Weights of a small GPT-style language model, trained from scratch on English Wikipedia.
Size: 8 layers, 4 heads of 32 (1 for keys and values), MLP 320 SwiGLU, 1.84M parameters.
Architecture: untied embeddings, normalized queries and keys.
Each number is 128 + 32 x the weight over its row's rms, rounded and kept within 0 to 255. Layers, rows and columns count from 0. Numbers have three digits each. The size before them is the row's rms in percent of the matrix's.

# layer 5 MLP down (transposed), 320x128, rms 0.105, rows 228-264, columns 0-127
095:167115127120119181153147112158119134105169143138090095179123094146146175131152118120120118146175134156083128160165132102177219161112114123051096149075155073078081138109141188206119163092069143094150130072169165142141137131096155139108169115091132159114104063143149083140141138120139123119148140121118106083180130086156082099096083114105100156096127106169125120195096103109142159136064
101:119142159093097134090137130135107177131158170152109116140085089118061103149148181129144097080112179131159151117158133133144095120072094106127079111141192125149068083096138202088149109160148156141082101095090138171182080184105154082140171110077109136092170117147151191176194116146102105086115098113100156146146147123104118048153169123086156098120160178103128132147106131118158156108158
105:139116117139140180177137147109125143153142102119104180106153135222150141144097151129081104152143071121184128130106140111114100131141132176091139089121142190147103135165174133175129166118118114086146138154141159136165134163143107127136145114131155071120079143119163176163088104107112125068070103204151069107155137136102071056116208104113147057066079128115092131144118108145079148112081
094:095147141109121142162171126160168135077153114113141184104138126102150125142113165171120171071132068027154103149073174082082116087161109136119105162147128110146127059133113128169162163167084139147122092165094143148027127118096111117133163120080134152152147217142088133121143152173059111152108126150111159112139109152069114154158121128156126147143143150153099143159141131120071123066160
101:122147112184128127115117168158118177094178109105156161114156126124148078161129045156162155149134133169145117102152114091110183143105180126137116174108142153193095138130094173130137111111118143122082187118126115139093152172159105137188059112088165037112107159142084128133107121101100147114118108098124137117134149045138113208058157082123099098100084189100124125161165126113099156109160
093:143120139075165112158097125103142166103116109115089086147109133113122119103129105113123156145187116000123152178123140167109153097136157185164108119099150128135152096143108255159104096099158118145126123132113196115117098167082120131122087111120155086115171113159134103186090096139149123111128157049143132131172183181065159140163143117158136139081112130147108120113133108115147155077138
095:128075116123170157098162171059094119105058148130141151103129069127255112160132142110095116109103106042142097175128073104123176142142148134106139116159182133152153137124127128171095108140112102113128057171131181143119203081121164091170193127122129136180078100119139126158114139114119137094132093071141110145120147166126138093132156128125126112101129103130173147147094095103122182133108
101:158163149140108133156173122108084094144078172124143046079099164120123145143173048136124178118122119071132115094137152117155070129123108164086144163132144130110138140206159150074068125128098081182129212132112161053151159122140148150179176069129140137151170133137097127110116171118104113136153144125088115125104191121112093101127163137115126147158098138056169100131088143108155114169109
106:108051104117133093056111104114108173135132141108134081099115102091127068082132126142115099078101100146155138125077162105135139122089103106111166108158123145137157108147143139090101166092126136185122125120129146134124171129119132107117158148091187192127125157129124104138102098184150115076079101160080193191068141189143200153216138145107108165132127201142161153090163087139159103130155
118:167145155146105110159126081160106178143161191074109151111143077112129167144138152122112077074088131080171145158167109182078128154157126137122057090187158110137097101127098105115157130120160117182105152152140053108157131130145082108119148143077175161116105152116109107090155172131175114147089158128170133136109091160074202121151168112106092139136089076108164100166098136165138068087156
106:173131082074110132150175184124162209110104160116138119083112144125141121128100137155120175158085134186104093119158112100117130124133098133205116086111086167153120151160119113095198169158129097149078068128075118117122168097142184176142141113100138154118100114157090133078104209121091126149078111168107144152107135094158072151162151114103085187134095159107133111128107127042120167137135
094:112114098087125123111158093131129133116193159156104114122066141193081131163130158124120126142168136090141148135138187051213146182080137145133084085096116129092092131147106042186138149096125122125151053122139135103103151128133088151146151123127081128194185161185170091105117140098106131132205149174130163142142102148108078146130097119127091082079137086156099101129147131116159136131160
101:129112150128156072075139137114092129080190143132089111155105157141122191145149143096123184162123079131162135165133154111137120118107193066149100102131163154195117136075195146170175159131111117150119161100109100126122133112109107063099173102153116093121128120128081156143092112099098116172157125100149085147124147140123085045203122101208119134165074114118154128207106145094119104104153
097:100159157174147200157089095140105135053153142094092073149135152132144125115163049107117146143161122055067141135101085084141131147168153149113128136152160153112124139146106038123101134130157122117083099132093050107139151151134173138170133114113181134125129093155094073153102126168098127080140127106187118162154159131153098147126119155149131139085068111145124156163121182171184069138084
093:143124150131036093135088158131149115116129111152147091120194148144046132132131130127097108145124127255105150131087151170134091086133108159083114152098118133158124182116129149154144150122130095101118166127129171139156142176090152077108075132107114158124176135145034078146131090115171146171094099113078123120139129157138161130134153148139177163071073145145148096093109125092146126151129
114:118112165133110118142111124080151168131162140179150100077168116158184093168161099153129133111076076096149120110087109180096118118184140126190098169135119155090136200105146158168111151087130075121167072141100083121073114161137124048143069125097065113198130132050164138090145084163099128101134163117125156143114171139186140128143159088138125145132130174123086151104146142144165123118102
088:110133120113187163065133142189111145114131105116137126148116178113121131119103167128146110110118167135112131114149112104127102148140148163163176109107177143105072138147049135067135103086087146121174052090185255121109153160148107154185144109085146064113099074077137124134146159139145155181126158115162128088127151134157091127156157125147121110104128122144110159119104110079131153088045
102:168119157145115140099134130131094153154163139167127127175110105083202158104178128095113147165146157157099067105111154140152117097138116139094145148157176123103150087141092109129171091098058080136150094064124114112064169133145122080179132140100125156142162107178072181124125128129113190129129160156118101072123169193191082172121094122075135094124094168097106181085109145098090105174122
102:131131132147134110100091133156108100168060093108092079102121114174105109149159123175114098103126123105102108080175116169068133152106119134170104123134144153167172122139118165136169178110079118084121124100084143170149140159077122119158067147166058086109133116098133143098101135178190137133163171184117162146092110155192061154138138149115060102114083144135152100145136199136109101138212
117:160114117097114116118156195154130110148101124150195114105139125165190129152138136137114110111103116066171178143092104150093154116120131131098131151159101134135082133139108087117087163080134136159157120109169197118115089133135154118132208106097079096164190131102111148065098182171117134100059166136176177098172204092118122104121116126100177150130100078091070163067125107151096099111114
095:126070167142094093111123108121167096174159140170109074136164111135115190100066141106100126084135127124124128174148098080129133104119111165111157215169117110084146144054142067142065142160158086140165161101070163148152118175130141107105134150181115132138174140143093181150157098123140102116187047107127069111081123158145142098164130155146138110092150171152111104181122100131173113094119
098:104078143124121153092141152080108159144106124145109126158095113134147163110129146085103157164121128132084132152114101117114146111084134130149075129050104158132119110136163097116072136157132057095118133120198194144166165116150118088059148087153187114111121083193133128145160181133163094116126061106159118179103109092129109149146049110154107153121118145160199141170136109134199186083171
093:098141164121159095126093138171125161116115134120142139080110098100068121110165078118157078122140135194178165093146128060084161132149145155174143170123138122123099086086106101181108137093164112123139220076082144153080159136174147100121129173127141086125154093157181178146107114114140107131185123145082158165140181129046118123170137145069145112059089127170125161115162106141136134108102
098:176074123090111164155156096151133137221135162128144167137114169105138155099104131085072074113107144137079094130109114178069140156105103098175116147099166154162137132097200070186144160163080081117139171114173064111160121165116086190129087109148108108156174166130153199082109097130106129167134108108086147081177126125124133171153115107136115109108135142128117142145165108090141084096117
108:088124192071153109096154122140157076141152096089087098161132124095092141083111078142131066126084101100133117169193132154113124139145163107101140142095045155139157127120114059126136133147114127168170126117137146200154106109126167115168097179107099148111123185104050138159184107141123096192141178134147065054164152157135136122131137116083151109118194105132142118125125157122144164182123
089:098100150184158105138110112129103150150140131113145099121157126132034103092161087174155112149125139166112158114099096118086141091087155158142139111096089080150135186137169137088114123125107162136125231102163111144090095147116168143115136071097145170119136115137191140101136125103151095125105076121129114192106106160110159109156078110126067127162093142159109120230121158169203172122094
105:179110153132136155145161132125130091117162088097122102101135135159177139120132206142135137121133144127168119098072123137143145164121096176051111112118124143139108098120124062107195168074172188133130140139124166095096145140062142119106162131170140091148161084083127201085071156128118187131129125131140122169071053158111114170197131128141082117150107143075141102118047118154133117173116
094:096132141095127137086122148153104161125158187159100165166147118110202091108152102136159131084128135185107143107130200053133087166093155110060118110142151137088160124125148103072116095096107127108156122143058175141123173168108168132123141152130128071075127177064112092116150129171122111104104129149099155090104143151084132094090110171116175091085142182116166136151176088125191171165137
102:112085158146140129094166101117146146118094154135084153127073219129176147115152166076133078153119110122115154144105041148145178128093121134147142124109166176143166154128142217113134111095151136142126082142182124128108138109086082159120093068170172126127071134113142155120145084095117111152098045106151141096122088138113164160112161157108103108109108196094140086159124110109173206155146
087:121148099133101122103124108087098154131229127143152123122105154083160166106140128079133106124089086166143091128115192105166128086107091153174119088085138164128203097124088110143105136173147104118088079182169122143091123119126114128162112067177123142159176116107154141158121099154142126150128114126175172085082185103144088114106095117109118075206149158098135171084115125121215139118080
104:100174091145085156166072062128145102083142125127169101122235095103157075165126122179097093138064118081169169135192128164140165116153160134154108129103117145157119108158134099136112101147166127142125203105119071163104159170084106140120111156142192143102127150136116098206061119113118133112128128120138109134139160182148144103107111096102155069134127100145142129052106157110090114139103
103:131104137156126082127083108122137124142152135183110148114062066143119118105167133133191136106076159065144125152136124096107066151170145144129145134165171082096087149137148136135163142085118135136140060184114150112109075133173115150170071089132207142132118091130103090155180170098170135154109097074062157135101112131103142111131248122129139145163139097120176139110118128095141115166156
098:092117196092072139100124167126072087120098216092141152113095146135094116086152129152107119130117145122138113107160121155162169211089147097146083131143143123124171144167098147160110141115128183086099066118109155120142156166081093165149147006141113105142155182083105124119124129130103139149115118158121125082119137131196116117105092130112140111097162222119141109169108172123153153153125
104:168104122106119166149064110107144113087082145168119128088099197107110145120135187165137119152057143090145121106141114107172117107151169092166150174120192091074141106113131162093145112098149079079133148109112160108131130109129178129145183145180162065139170157162098144144163079141150115151127167111111124187075121106132202108094157135101144100106138134129143168095075035155079103127135
103:178130114146110120115151176082078131128179139107142072092096152181087118111095111104160188141137120101132125185143081096086066174074093132153113095153094076098106123154169189184129130096123188122070122061087185138152136118147105149137137122129128111124123126093112119132145081160124169121107130169069104151175154123138116116165073140119135095125100163208179150121146172097164146173156
099:090122157059154149217169162150152161132086140117099122088136080147038116098130110128133166170129121230085143125152139142123099182097092178121082140147186149130157072106115170137124122121167164121094137096119123119113083135108150141139156067120138139136156174088109146144077134157169159118104179172104121121118106084165072153134140140106110105142147127065145111137095124096114068098181
089:096099161131183166155175142118151121115136142160141115149132145136158092167125142134086137138122116169161102194189128120051128123140102181133128112128126106129084078097121157090116105122164121108109050102095157129157168143111112156171105106174134110109154179129102122104093092204126080123166097155136090160075099106094102194067117138131117197116086126175050196145091149122148085116106
# layer 5 MLP gate, 320x128, rms 0.244, rows 229-264, columns 0-127
099:112140156136093189051172125196161176099107125119124162109124107156168130179145094119135147153078143105120096144113103103064174125111135108115171117127110089070068166095105130138118143136166120085194096166132126102147154135073132165122168111091168123166178112109130092133093139031122173120072154130092075097163106140127157177127184109117070130136118121107159089079116154108097122091148
106:130121095153170128131153147116085133144117145101200119148169180130162186149109181124125161080138098183115087188111101131164086099115119154158201148128121137132121152131139161141202129066150153171176157145109177149168169092116075071136119180122101087151164091106125116209158119204109115158135076106117119132113116161116164185131153153133122150151155164144135140163060119138142110118182
098:116151166172134139122160157175094159135125143165075127163105178129117170106100129097198161115138129123120128173161057150157090097096120097087097146102078134082150108120107147109137090108106127151068057171151182106158171160199124119093101105136128155142134129104132162120107121097089114158099100115125161141169125092151078164166159121147147105156095163139167177153173166099111223191081
104:118115093094120147097114205127112139171181216146140137207125102152169120154153147169159142134149219154123122167105095112146203091183135127096130144162145128112130111168124145129118202136135133172116139147131074063202144085137162134143071152163147146137142113137102097159068126137080117108113162089082118137173123082148115174162155148133157155152141141105120115075146123098130156181147
103:103062152148140125124106109142149137085110107137148070138126097107172171133110089140111102132114134097122124159120095156104134112091133080082077094117143136087128092082126180073079104131109120120079082136097135153091136114055121098077103105171089076111146062125108122106063064147098060086106124124108118137166144080088090080135086081103113103084127151129133101102095130114042058123125
094:114123100138131124187152124078128157148128150119122131183196092134057112144102152153144130137106124196133125083146140141145107138134125169148131125094137186121088057117111086160071193171158128105133184142180112079138100165148106227119118138106141120084129178119155117130114114192123198137125155110076135191188139118105083122115158100095141141148097196153128125106192148121103164115126
098:113113109121110210126104128122197159111250167152137144113099140118201115104071133104141087120126100082171106054103158130130179109057149101089150108168133173122132085090137161135154144139165172117134195133101117130119162113098100135158084101140141159127087102117113065157143088111127113097153172117148119079113126117142143126112132099145150083143179107143150168160161121139085057109127
113:134114113129128084098134155142124138112145096153117135183153156160217143114130113133143137177152156099072121147156142145082167113050117121149116120142093124124104143087113129130082179153145085139123155107180088125146135172156132198117150090127157087183179184161125140129100137162155197173121158114162077191140164157118146156140132143117133174070087152103057084117084153097148207137084
089:136121095121120176097119150164108091143092137145108085126128154084156126132133156131102063156153115109127128103145140133118026075124053092065128155099104178112107033140123129126140158126101145101130123148110075171166152077122088122128124088132122089134183167092118095149167150137128074093093120113089185143131133130083089075083136065074144097170092126132119157165158104107176149109077
098:146123155158124179163118118134105105108177177142045136144081066155166120101102146079139138097139123076112139143124196147113182104110198138164083179071136091151142129103155093126127142115128172071151073133160140145168147121133157144126123068134152111115174130119100076106155157143122127096159096166131154121126145183129185118113114192159081147163071128092135136155135210104097160192140
098:108149121134169158089161154118104147120149095183124145129135190136177151107123086119133101140161160126109121103151084148152146155078127101066130111105087110136186179210128064141162093130129170144144114104100165106122171122125117142075166156143096151188135124101101066120091175115087110143178144032124102158086105144076132145142199158208154114114115135145138071151135115154164143080131
104:110112128104105113099100118096127108119171159112128142104083142109164075165158054145095122174093130120069116129117124160114082118140120133133121163070089154146107154199161088140113195123146132115055092065163150167108162176134156115139114191133167136121078127110099142093108131124101126086144065134138168115127077166194131129184128095104146049162118138094115107121185145136101085090199
103:106020135095130101139104072126096137076138119099103140150143135114123091096104100157108121202114108155120131107096133131107146198094161073154092126148134186127125137105147161134148191142160066159206134134107092126156144122154132131188157118151089132131127161170097121183128132128138140168158072093147106102141154108195170136168121105084065146080086110100102185095134125081171101156104
097:144124133148149135138180149126160121111080103189124066117141142115161109118073193141157170122108123180103120167119095138145114163110078144105189056159102181132101156096115074178091182145173167104114124143158088133182139140090090100113177090137162159096103131126169102096175139091143191109102140161117141116188138130202125138193104107082119100181159183094093112135144157142116135127148
100:133137124145148193144122124185161095130163167112153160168082098147107152165102098097144092119161127122117096157130137116101160098160102112128094178163167200125071125142103080105132126100129109105131076141107083133130152067125147133138149103110127200143100109090083127149150099108107126100161114143145165119206160078105135118146119053123184100130197063207137103135116148073192177092129
095:051151135173076155158074163153148131090157064103138140071133146142154189142102196113158180102093156139115093193154148117087111148143075138137162109177132177098125135132090188063092116135075128102147122095166127144123127165171126152179125175109139103125108096106091133124116127150102117172131156112146114110104115144113145124100242132127176134137112129122177135181149123083166174140123
097:142110091097070112059149144114149168153113131091162109088090153086143104118070104130122135065089051107134101175150107123080135125103081104191141079087107165183115127138127111183147105109137094134200112068127080069151148142132149143126147124066149085092162099094137135139074124202089137128165138121139157146137111153151092121176150107099093192133138155180097109165120124175139143144137
097:115104110127116142109165037111114125161219133116100164162078115144097134153116167085112097171137158131116164120142160142085109162148146108102146140104153114159068119163116122082159158100116104153127169146175064067155168132120139149177100100138115197133098148111125170118119139102110159100112088153129175104135084078143142114140115116124161146140083108120136093091215086133232114082088
100:087110163136108104110077116104115102075153101158106159124098088133096089111147122102094146211152126099118161099098133068049087131123076102071189107120133163143111143185138137124174181091154108103108111139147121161132182133121171188142133167178121098103158150148142136124133137077131143085128135169138151121093180154166120088102102151137154037134155129109186085089143129166061129107172
099:102091116135151160075154113073065155126136041094169080093112085125130086083097137103167099168135074154112132085136152179106108136106105105077168073101125135076120144083116156083077103120192127125121122083080129099107087134106139144098093156127131149098158081090156123068219119104126120144113095152108118077121119090160111122118081119096116116085161129133112157161119083119081107081099
094:102054129107092142084143129101165111130096163099143131144071092114141102108127127074097106116098074131065116195142184052154130121067074126079100124078078151138112172129070077142106122113127112125088092155116115122160098092067154152072129173132143101134153063119120106060131099104077102079076131069121149098106098147126106173121098140100100153109094113091116109120105097115157129140125
106:142184139199139083141075169157119092133174151115147121202128163148145137155171102155132098097152118150111103166093144084124141094144149160112154158101125167091114112079125134132115145100146152121137126096063115059148188147150142177086123162152151050175135123132151148134080124050158161138189118130157106086117150152132101161095132085141131130047103073133212142106179139155110124136122
091:126084121055064151158139108085121180142166168077108127112076107102145213129149127125134109156145143154081123101129101100099106159105180164079144183105149145127067116143103100146133128110117090136115144059100108169142176150079096123156159145159111114147151094153131110159115071112037149133176123123119118165117058094065160111183090092151107139104152189120085119093141117115131162124119
095:115145145112137112109107123124087114077159098125160146138094131140155154132119128077145165098187090125110048130134140189063072119142127128137140126129151128186080144133124152192156122123176152121157130093230125115181117127091165108081125167076133173125132107178186159102146176120043147130109093108170153123155133095140105125145110116133136181074150082194106134120157186164147164151142
095:177113137098125139086205165114120118089111087174154166117040126189142107154109095119124121072115122125108147121114139121113163168105128114180124119132141115118102149077149129145147108134114118079218135143069107113168159117114150101076139158108156095122122199111115208100096180147157091126090098123144138211109155105138154135094113171161131085104129119074114167075143131112104119049102
107:202166145205131194139097104129182130139075122118146175111099156121102121188081051119169166106169120131109140150191076132095066150166094119131120184115133141133156131143095157156133086102157090112104091083130128145137151146134104122106147074150161163086127124095159139126136123170069143119131110179169183147118184176092105131164147096159131183102173147158081130158127088138084145137121
103:073097144162136135163143162146147139132125088103112079159098186090066187110152154053124154136092118132106147111119097096118129086092095101140117101121160139070154095086126143137124094123106124118120088114207108161128160114148105088138102165193154120122166116151158188095174144158167135126134100148231182113111178128149099142095081151123102183114080128130148112084147099054151133079140
101:129098112119169114117153208100101176101153192089136234129198112160181134119066205163134144155145153144158098129081168169181117160138119119122102165141141121149071106134148155110111120154172149107143133185194123114101150137080156069156083168150121116126132115124144090063106095064142081128155077119153110148119155090100138124123127089147137165110129147155098136139165153126141154118161
091:101132149143116160142154060102132116180124129136136091109103119092092114098069099114076130161120085148079144126168111143108069111089152106183093107141077118145150149078071175108101107080103120115114169165142165139120108091095155088141137118128121036144146190178120107063183115110156093155209101110136096095109087154172170103087120089117134114106044142150119106090147131105111124142109
108:092169139154137122039137104161122115098102095140157180069078150086138127154120122135082094120106134157128156113126138088130133094128114129106159124138090101051150192123102078109163142144177097179164059162118148138154185095113126146082141109158132078114195174134133113140188125175198116089119122070123101131118099133083102094098176188163118159132079091124181115121138109143121147153168
102:098159170112118095115102127128138046162085182136129141086104093163131130152110067117110105115081113100169126138140172136049201125095149100119134135068073156135132126141142055049101101148105152045060162151112143100128161123091132125068131138165164107120111118145150148122129104119130077104107165163120122113125149160209071128110128107116149086092140098102113075094139137164095139116101
107:098113132088068084062143188140094125145143139160142141095155217127163074138134141172128132141158091100112126174113084152191097106108088051129073126130089118093126156146105128112122099145124098128131068083171055134124171093078129128122149141091124118111062119144141142081078102129117114162123097113161088123139161167100022128133124119138091152089110113090103142164114168160117117091119
092:172106104166111113100124133107122164098107147149122081140110153135162160071154110142140062127093163101139103171171125179104144091117098121125109040161215155081185123129129154102129112171160162116143114129116096097162140072149108143088159144176133106171128128100048205120090080162106093127144160106144117174147109149149192164125126128133142098124152126191143180147136072145100071169122
109:131155119141143107200079165157110162087147135102137189119154146116140076096107133102149121103146150116128115115107170190092130136078163133080190118128119178127139095173146103121146193132162177160158114092154156134128122097196127109136179130115207124138147151210129160156175189144121169171123097099164105163137111146124122078099164066127154139154117133173173180137143159160166196129148
105:105167142160121168178181122149118157116098160116104141099152128172095148143064219148138109212124108150138181183117095129135100116098079170094156129148167137109126156111131125103101101185172158122100184110105062151165123151097113165095124109173166146126151210068147160213115112111145142147160135120123117101154164121145149189119081145053121161109145124120148141113110096150136136117172
084:109096164155138156168159155161120097119145153148102116159092115133118107145131181108140163113146176084193144142120128082083135101136135148178115091081141167102192168129162126051159076066137156100133149118095108141188124090117055123100169139175104126118129105152059167077130202160106024167126147139154104133121111151125147106170130148167104099138118141091142171121143145167110162170106
# layer 5 MLP up, 320x128, rms 0.262, rows 229-264, columns 0-127
097:095102110109138163093141165181172158119095089110143108085099141143100117137120083135129143160225070097124158155147118164182130075126114161146098094097109055190169131106118138111159109148063154115108079123149219153115163166057096131093131084148130139116152084098103134123155127116084085101103135107084097150114085102137103086153156096143102137094087135146131179144148061152088128150122
109:156147137177143119148125190107151152076138123069132145112080064182113129110152156113083137123094108133140118131094163127160157160141120157199100156188197107155152167103128166099154084100098144094095150062193116187093090140102160109132146107140131164170117160094102119146123167106147107103207119146120108057148174067143135101067122146148166085139118114177125116130197128130142118094118
094:084120099176135183150125148143164168057113138146117101128165095120107118157094116075170165170124085111125100144146094162111138110121057133096105108132152132151125107161147137167080080113092176141121119103158121142118078172105084119124106114166136136075169167115175101170172135063069184192148178069103138110135066172126150113140084107192109153131105175100146122094100168081113128090105
104:105156144105136122146063165095127136181127143148146154117094102191123088215200147107164097124158125171089138127158148105119153091184114194149138171106099079190122165093116054136116137140163122113104100140140056118142140129083153165086143076168157112148181074150119128192099116097114155132170182115159118105124196134142122122127159191142108159087145112135115095126083110144100143140138
086:149121070098134095088129141078179157101124136155099174117112083104128115118086198123113155112143095085141149143154125074124168129129127078128050091132113116151159098119076192177103177118121128109073089150161126110134114117185151094085131118110130117086128134119087068080103110136118052175085071118110061117142135090138131125114132126097158100115160161038134197099149086151146119112134
099:185179105088146107119080118089097128134180152173124106127100170078135121106163127130160082151145092084171158118125106139140101119112153107128144140126060125193132119128079175099121187101088072132081118124102111167140099126114097162136095167109140136165128073165159166130168202077097074108076134159123155167074138157191162128138149150120104107115148080161147128108214145117084162169129
099:118095106093108147133127074174150117130094127156170156115055098134122157127142149088179112146183135148065120166110116080132139147147147133128099130164148136079076134113150140127092150160132128177082113104089118115172107086118127175168141100122220140123091093065063071094102098156121132118140092107066124168191120091098094080149204140095081154102164089096140091157088131116150099138115
106:145145164126145094055113109179077078098118150134091110033110103135109123136172129171146097151120084122143146126108102115174125041139121107141120101165204093139120127135168079132135102072152109133095147116111115052169145155134147104115186153162152138129136128104189097100152141127154114072079159123109149171107038139180126085115135115153155130123096163187123104123155139105145101189132
116:096142120123139131154121139150095126142149156126149137136123155127180131162171160168109076096127151089165187161076068158092129170185099087116163110169181186116133113131111102087150133173110097140155147178106169157125140134171104129135107119110095123115138173164046108183097192169195129084149172110090085186132161152131055119074112069104148119135164077137097118107116153128119108087112
100:147131140098086117111098085079077147150140108111194102155130166132127077161099096104134114145109146085123130127176125072145101108151100150110122146112133157113147125155053169143103126148111137099103142017142128157204172135181109120150090150152086132128176078108103100128130060189121156123145155151145096073187178120125121087147111038120101100100148143053136154144133136087130126105129
092:174081103135053067119133127121083125167152151113057216157115131145129086117120105192125154128113085187106120096113153095139120138133163159106081108164160141098146166083055181123099130088124112114124084153124057133183155146113103163166126154134154119111120150169151156146158141122164198114135118133137150124151157115162121116173158176194125127146121153136125191130193196141093128146144
104:150049098144145139133131137176169114103085152120070192157149066090097126101140092176104082152098123130112132062179129160095116144159134154121120096114112082137114110125139108152091114160100214090165069080138185182165145146154155128102113115206161140119114135114176133177129113137134175155121148083088150095130117101115121162114110108149163078166173126111102132071171147184124164089142
097:165143029158063086187072133115155147140112117119130197156155127092143135121099074095142180130118149105161111211120083102118059092077140092075101092117128089116110097171114102168115131142123129135097035144127135150175081089106137177084153128106158157092116127129132124125091100144101087128114112098091125129147107141096165108137108096152105105088165121110146090083142136165165181101121
092:067167161124161122166171129152113136134102131102135087173139090112143120102092128101139172081082114217106102129127150159133122112109119072093084143147101101122145170111100072138149114114178142125131138157160094115168138158127184123059136158136167117140120082060102084133154085187113139106093077126102128071163144068127124095144062124059164160113123074057095184105129155106109116122125
116:155095125180116107147195129103177141060112096152097133111171096151118142094099171174125106129111085127094161132160090092100125157186148123157129127171094101116103152159091094099094107118141105081137111142111118178088095111081142096133068097180087112118136152122109100104100117033072111119154098108134159113101201129119129217123190127131152125105143151070075106154180120119164107112159
088:173116137113140093169103117147133089144157100120141047161077125113132140143168142127106163129143109085127139153057092130087164124149136094141112115109158133125177152129170151130134173134096141171126125134090186129184153184154171102109125098183123107144108116115203099180111098097183108078173131168171173116114152117151104113205131154109113082162098129085163175129121121086136069191051
093:138166126115142098125208161114139107136109149148116127107140163103127088146126197149045150120127111089132115176152156103150137198109187076060122161104105094165143142122150081122127112151093148121189096114187102146134142096101168157091151128105135095125132073173160068098176154191155113118147097102099116170081096065131162102088137140133094154131160112129154161092150138149217154148107
101:160144140097078169081197165186169105144193113057182138057149161067102046092120140095127128131121136139113134160095127069184177117136079126074130131100164101078108171139189127107131084111186119120160159126125066143113114121126076092172157172118154101146115146143119147097161108137131120138076142134138149127150113171118148106107122150106145187156090126076119139170103151124138111135093
121:155099084107063115094076153103173079076149082143141135071121100083157095095133098154150141122095059122082129124177153152164124134116093136121058095119164137116062113167098138159090194112131148168148097146148070110127138104106148123166177101104122111162094116153103106107084089187168193135104145190091122125085128136155163121116102119076145144065127127154149149106080145129086156171113
094:151187110167134131148162132166109118188167121122109127138110094111134109105147145122182123188139147188132151181178141185175176191129108176127109080135115158145105159163083137118173140086174167116092139110107111096119124124157149203137146114149131061150069126145157130100075140113162134166113182140198131118150105174123135083141161168116165191133161139169139144125185164172083073148131
091:078139140103141171125078124126105181143132104123203117156133078104187179114106151195154175152178162105203120147146039129148136075166139171169133116159140157089166138123135168132122155172086150113092127153130093115098161110129172101157141151138135130086109152180086171110159126157125105154157092162121082162146085095090167126081096127114167147148125121166149114106172073149144128205112
104:155086123183154076138140137127093109104177116133190121129167155089206084121159097108092126150190108148091105107114089142156084181056103177141097142094146118124076081105157115146142171116127063076096139143110171142088115110108103131101132185119103149019176136188177137168130115165099125160119119103144110100086152125119145135082116115145153147121124111109177161133088124100099159093125
102:127141079145102156114126117115130187100211102099141173195176213182113074144133124134160124125154120188107123175177123136105107116098120107119145149108160111100111140113157118187171146093174062198145181153102147172193097139147101191123131137094102097134152127168097140162082113157080139140140079118143136136121180101088165177163145119156119157106108128143088143112096135088162084106127
104:093154186143123090083106091100118126146109129147083127123100108119140144119102102135068169104164140125165153127183183123106213161107128132143086134132076136105121122166118080163060101134085115166135130189087106073087154095119076099122118074114091122099142105112121092154159109152125116131092180156133116073094136166100130146095152129107144185174137151089149166180056146106164065079075
091:146129120106097136112073087109147104159167185128057135103141103109133112193050094092117123126151084109132127152157127163059116132140156158150132176117170106128195087142152184125157199063148069124150168081151146134165143155184111096131077129125161128178094106085124104128132110062124124177118110129121159080140090143154170155196145128135114122122152078109156152177152152135067128154128
105:171187072069101117130184182136125115090112155123198128097082207161149136109206192136150110124101112126117139169128107137192166139138167142135119110114155133112118137164146088110110081127083150127205122118154067130178112151095111104110136076128142091123111116125149167154081106112091172170109073087152137167161115152114102116192192130121143114094106146175117145163142126153101077155129
098:102109144163116156126186083131134095149143084063159156086140172125181155123103151102175123109130214138138157134170116158074064073132167086121118153144092100138170124123112148096152149155134148139115157142073169144168140113082175171110140107148154160110136130098047091128124145103118123167172132051137156185187120155108069158163156155069115155118120059098119113134134122095141101164121
097:121111146177079123098150156195100064121182118132102147164102147163189085123111094159076126119099126086091125094070104138140103108103050110135082143164082143097104150130114061110148138104082119115100142154101136084091167081146090083119141157095143146130120184053131137130136112130128130060177174169147109083103156101124107111094119179134116091101148149083174061135112107146116162093160
092:113112102081119135125121160145117128117113167194125162166123098131144153092127057125105051108173103159150184129150094083141117130144117130119152179115178098118073128123050148105157158127182151178142170135148089110176130130123146123156116157138123151115135165115101077131170113197073170095066191147057115131129059130088067157122112130113103124093113124161110152196098100081140122139160
106:106132145126137090070120140132129200080091084125112166122155142120113141106136158119138122133122077103145180193080087127117122090124056023133120123180129123116110170132096139094087143084162096106153116121158135185089110065107129153072122133195107148113119164175123115133126119135140104150116124161156162160099097159156175074192158078130138154135096179122100121117162123155172145135215
106:139112086113125128087123086117156103150067203080117116076153099163069121117128104131131130089139133162095137147056183067152132106109051113146107152155102154127127115095103173147113088149142203182159142080108085133166173140122119153146131166175115092121103109179114130102114113165124105120171163161097080082145081177138176104120104138130151158127145193142101130085103168075166112089162
097:131116144125111161118133169104192121037174097142123100121124068076141158137148096095150202167163175116093206158122163152069130051133121145128129086160134176157197128148138122103105115153099128123091119127163161093124114043169167085147152114096119123100121129151121179164128104136154100145124132126121129143136156179183140129167125131118143132124129182081108066107119102084075089092161
109:190140187151151127171150167168136206123172142186135151135114188150184127129090111089115096212085157120142092117145112194135128106112126158081158095095181142099136139122185137117119171183140157086144204119125167123180131117145147131095112175184195139118150151191090118139152120142145120148115124080172132184142110167141139115140126101160107146164113119107154186081169141134123136152140
102:187110140097143157111098152174169162081137102115225142100130154060120173091097214110182149152155117130124145155079130154147151161148115154137142099102180127111113163137170078089110148163095073104112142141131131086131138107095155132117154072090129111131127101125131116144121130161157137197119092164100087159159115144129049147163161078110110126135115099161133107173050101100085122157066
107:144122136174165170144203150107155096073119134143099143103123093131079134083086122129197137149134176172145079113164132189081130142113104088111106176146139160108114096096160112093102209148129152149097139120107161142110170109120117122139122179152084163144128158136138200095208108157099172149148093184155103182111143059166144144179130145107083157112150206130141098119163107130100132120117
092:101101122164116069050119070114106057133110138125123124110113096142162148134160151109216125143136152111084100110110103159193102114156102133081153176103085131099180147115093102121069101190138128140096154155122151177123136146128112152091123085077094115163120128148187132126181128120059152075120183160105125138120117128107125074072118173102125056099178097114146087161135168096096132121153